Weights of a small transformer language model: learned positions, a variant of SOAP for these matrices.
Each number is 128 + 24 x the weight over its row's rms, rounded and kept within 0 to 255. Layers, rows and columns count from 0. Numbers have three digits each. The size before them is the row's rms in percent of the matrix's.

# down: layer 10 MLP down (transposed), 384x96, rms 0.456, rows 375-383, columns 0-95
# up: layer 10 MLP up, 384x96, rms 0.476, rows 376-383, columns 0-95
down375 081:178135139121136188091146089096120125131122140117150177145133154125099091086106145109133098100128141133115111101144169102141120112088114139116118075141164096148135133148158064131133112129135170104169119104119129095143130122085088144140127102138107131119131168112155131120135103134148132145
up376 092:151126169118123148126134128133141105135183141163113109133099161132156166127147145141102138138087080121073080102128135104136148150163124144144105113131140076137129115083127163077152116089095132095139128092141110144130124123100119120148143143137143108141117139126159158127115113072163089120
down376 086:091087154146121122147147162146095124172140104119164167142114140132144113156121139151143103111143093103135137136148144130158113097156108101148130124086140169140118166111146163118152130188141078109108099119130109144155173152140130127178106103134101119163155170140125144096128137135143104158
up377 103:124116121085127103094100119135081150152168131172103112152137155166124142119150115093085134104097100130137109144145109159099144129124142123141144173135077119108119157122150113145147136110136153111106093141055137109140117186112108168107112131131138166121121137110116132161152158139136109163
down377 103:121081109108164126123120136148143096093113127137144126156137141083114137146156083108090148176132155125119117122118118159166112095116135171113184130112126109147186102149123145111136111141153097106133099127096112120120150095123135090134186165120102135120166118137149130105154142116131141077
up378 094:105146151128106085097108121110099153210159165105081109128158113160135129076115139125155129128131115186163146081126114121147150115112106113130095112156124158125158126155145131124117096120133143182122143117113122098143132143151178129131120114142101118096133110108167124116166119126146126133
down378 106:082177108144082148137106140125097112139135107123156113121116161101124162097127110154150148143131148129081109163109127139112163076108124144141128161129087130155114147111139097123094153152139094146102133153113127068159128102165125133187129098139119117159120120151114133135132101179144111136
up379 121:120142112121115157126132115094138118089160124106155116116131141142174159138114168122107141092103133077140128094160117179118088131110106143170129149109145115125172107156125133136130130159120149094158134090092109102148121172120135174134132100106136110120145103127163095167173096113102159127
down379 110:148180085111129131087135186104136107106113118123149160118158127137145105151139154087128090160178120151090128119130115103165126092121121115116104147135128120156167113127111147092100143177142150114116148115127176079128090101147136119115133119115121096117145101125131169126141073132133141144
up380 099:126151101132141113129114153122141150073134147115119084111154113095184155145120108104113142123154118092075166123099115139110121143121131140133148159136088153104099093145114111094182120155085130117117132159080139147107114111099138129141154189108142120160110149108130165160134124114113149128
down380 113:118162099090142092103149137140145135138110088147141157127120111169139131156121143098171097130126150131100201119146160125106140161133123109137138172145132162148149144115115075144107115112104121125100100126146099103077082177065150133116125138136152115112125130147126128126114118161142112133
up381 109:123085139110144112133129145150141121129165114173163193116168160116111116127121093131184113097147116147148129140098090128106133139138108150127126135135123115110093163122118119125128135128055107136119135101132150179149141126126113178113109123143124121124124142107158181109083152084121100100
down381 113:175095126131092144139142119120176081120114129121105171121161127154149142120111141097107156148135133109116177120112184153126142115127141124163136117128115112103136122085095137160117129146129141118088067166098095090135150133109118147168121135135106138162142108148126104094127115176110165107
up382 095:095134129126122148145142129113118145188078166149104106083138120155140122117121157134139133109140128109163087119097103086113104138072109125153125143168121100121132124074101137143088131116086110145143098153109131136128092160145083164113098127155101131119117104134141128107164098110157155118
down382 074:160139195090131102110184115167126116100135122090115127107119114109101085131135131133123129148116147153114108151121140143120135143103152128134153134131174143164157087132122079119145096152114146149137141074132113092140126122176173103092156141162130140130123097125118088140142155123131105094
up383 101:165114126121179136148129103124101124109086073151089115165115146155151123149125135138110136137114087168145095120128136126148134126137138074174124127128119096109095137105111122120085123119106159134148143093139128077173114140113100127142171151160122173145142110146133109107144165137092151097
down383 095:142165088164091107136112163084142154131153133150142103083122116098128141121146083129113114079121135087164129105138113127134161125163163102144132148116138125147118129140184084141108165116099110118171128138108154138136100136080138152124117125131125117102132144093087153177159125148116129135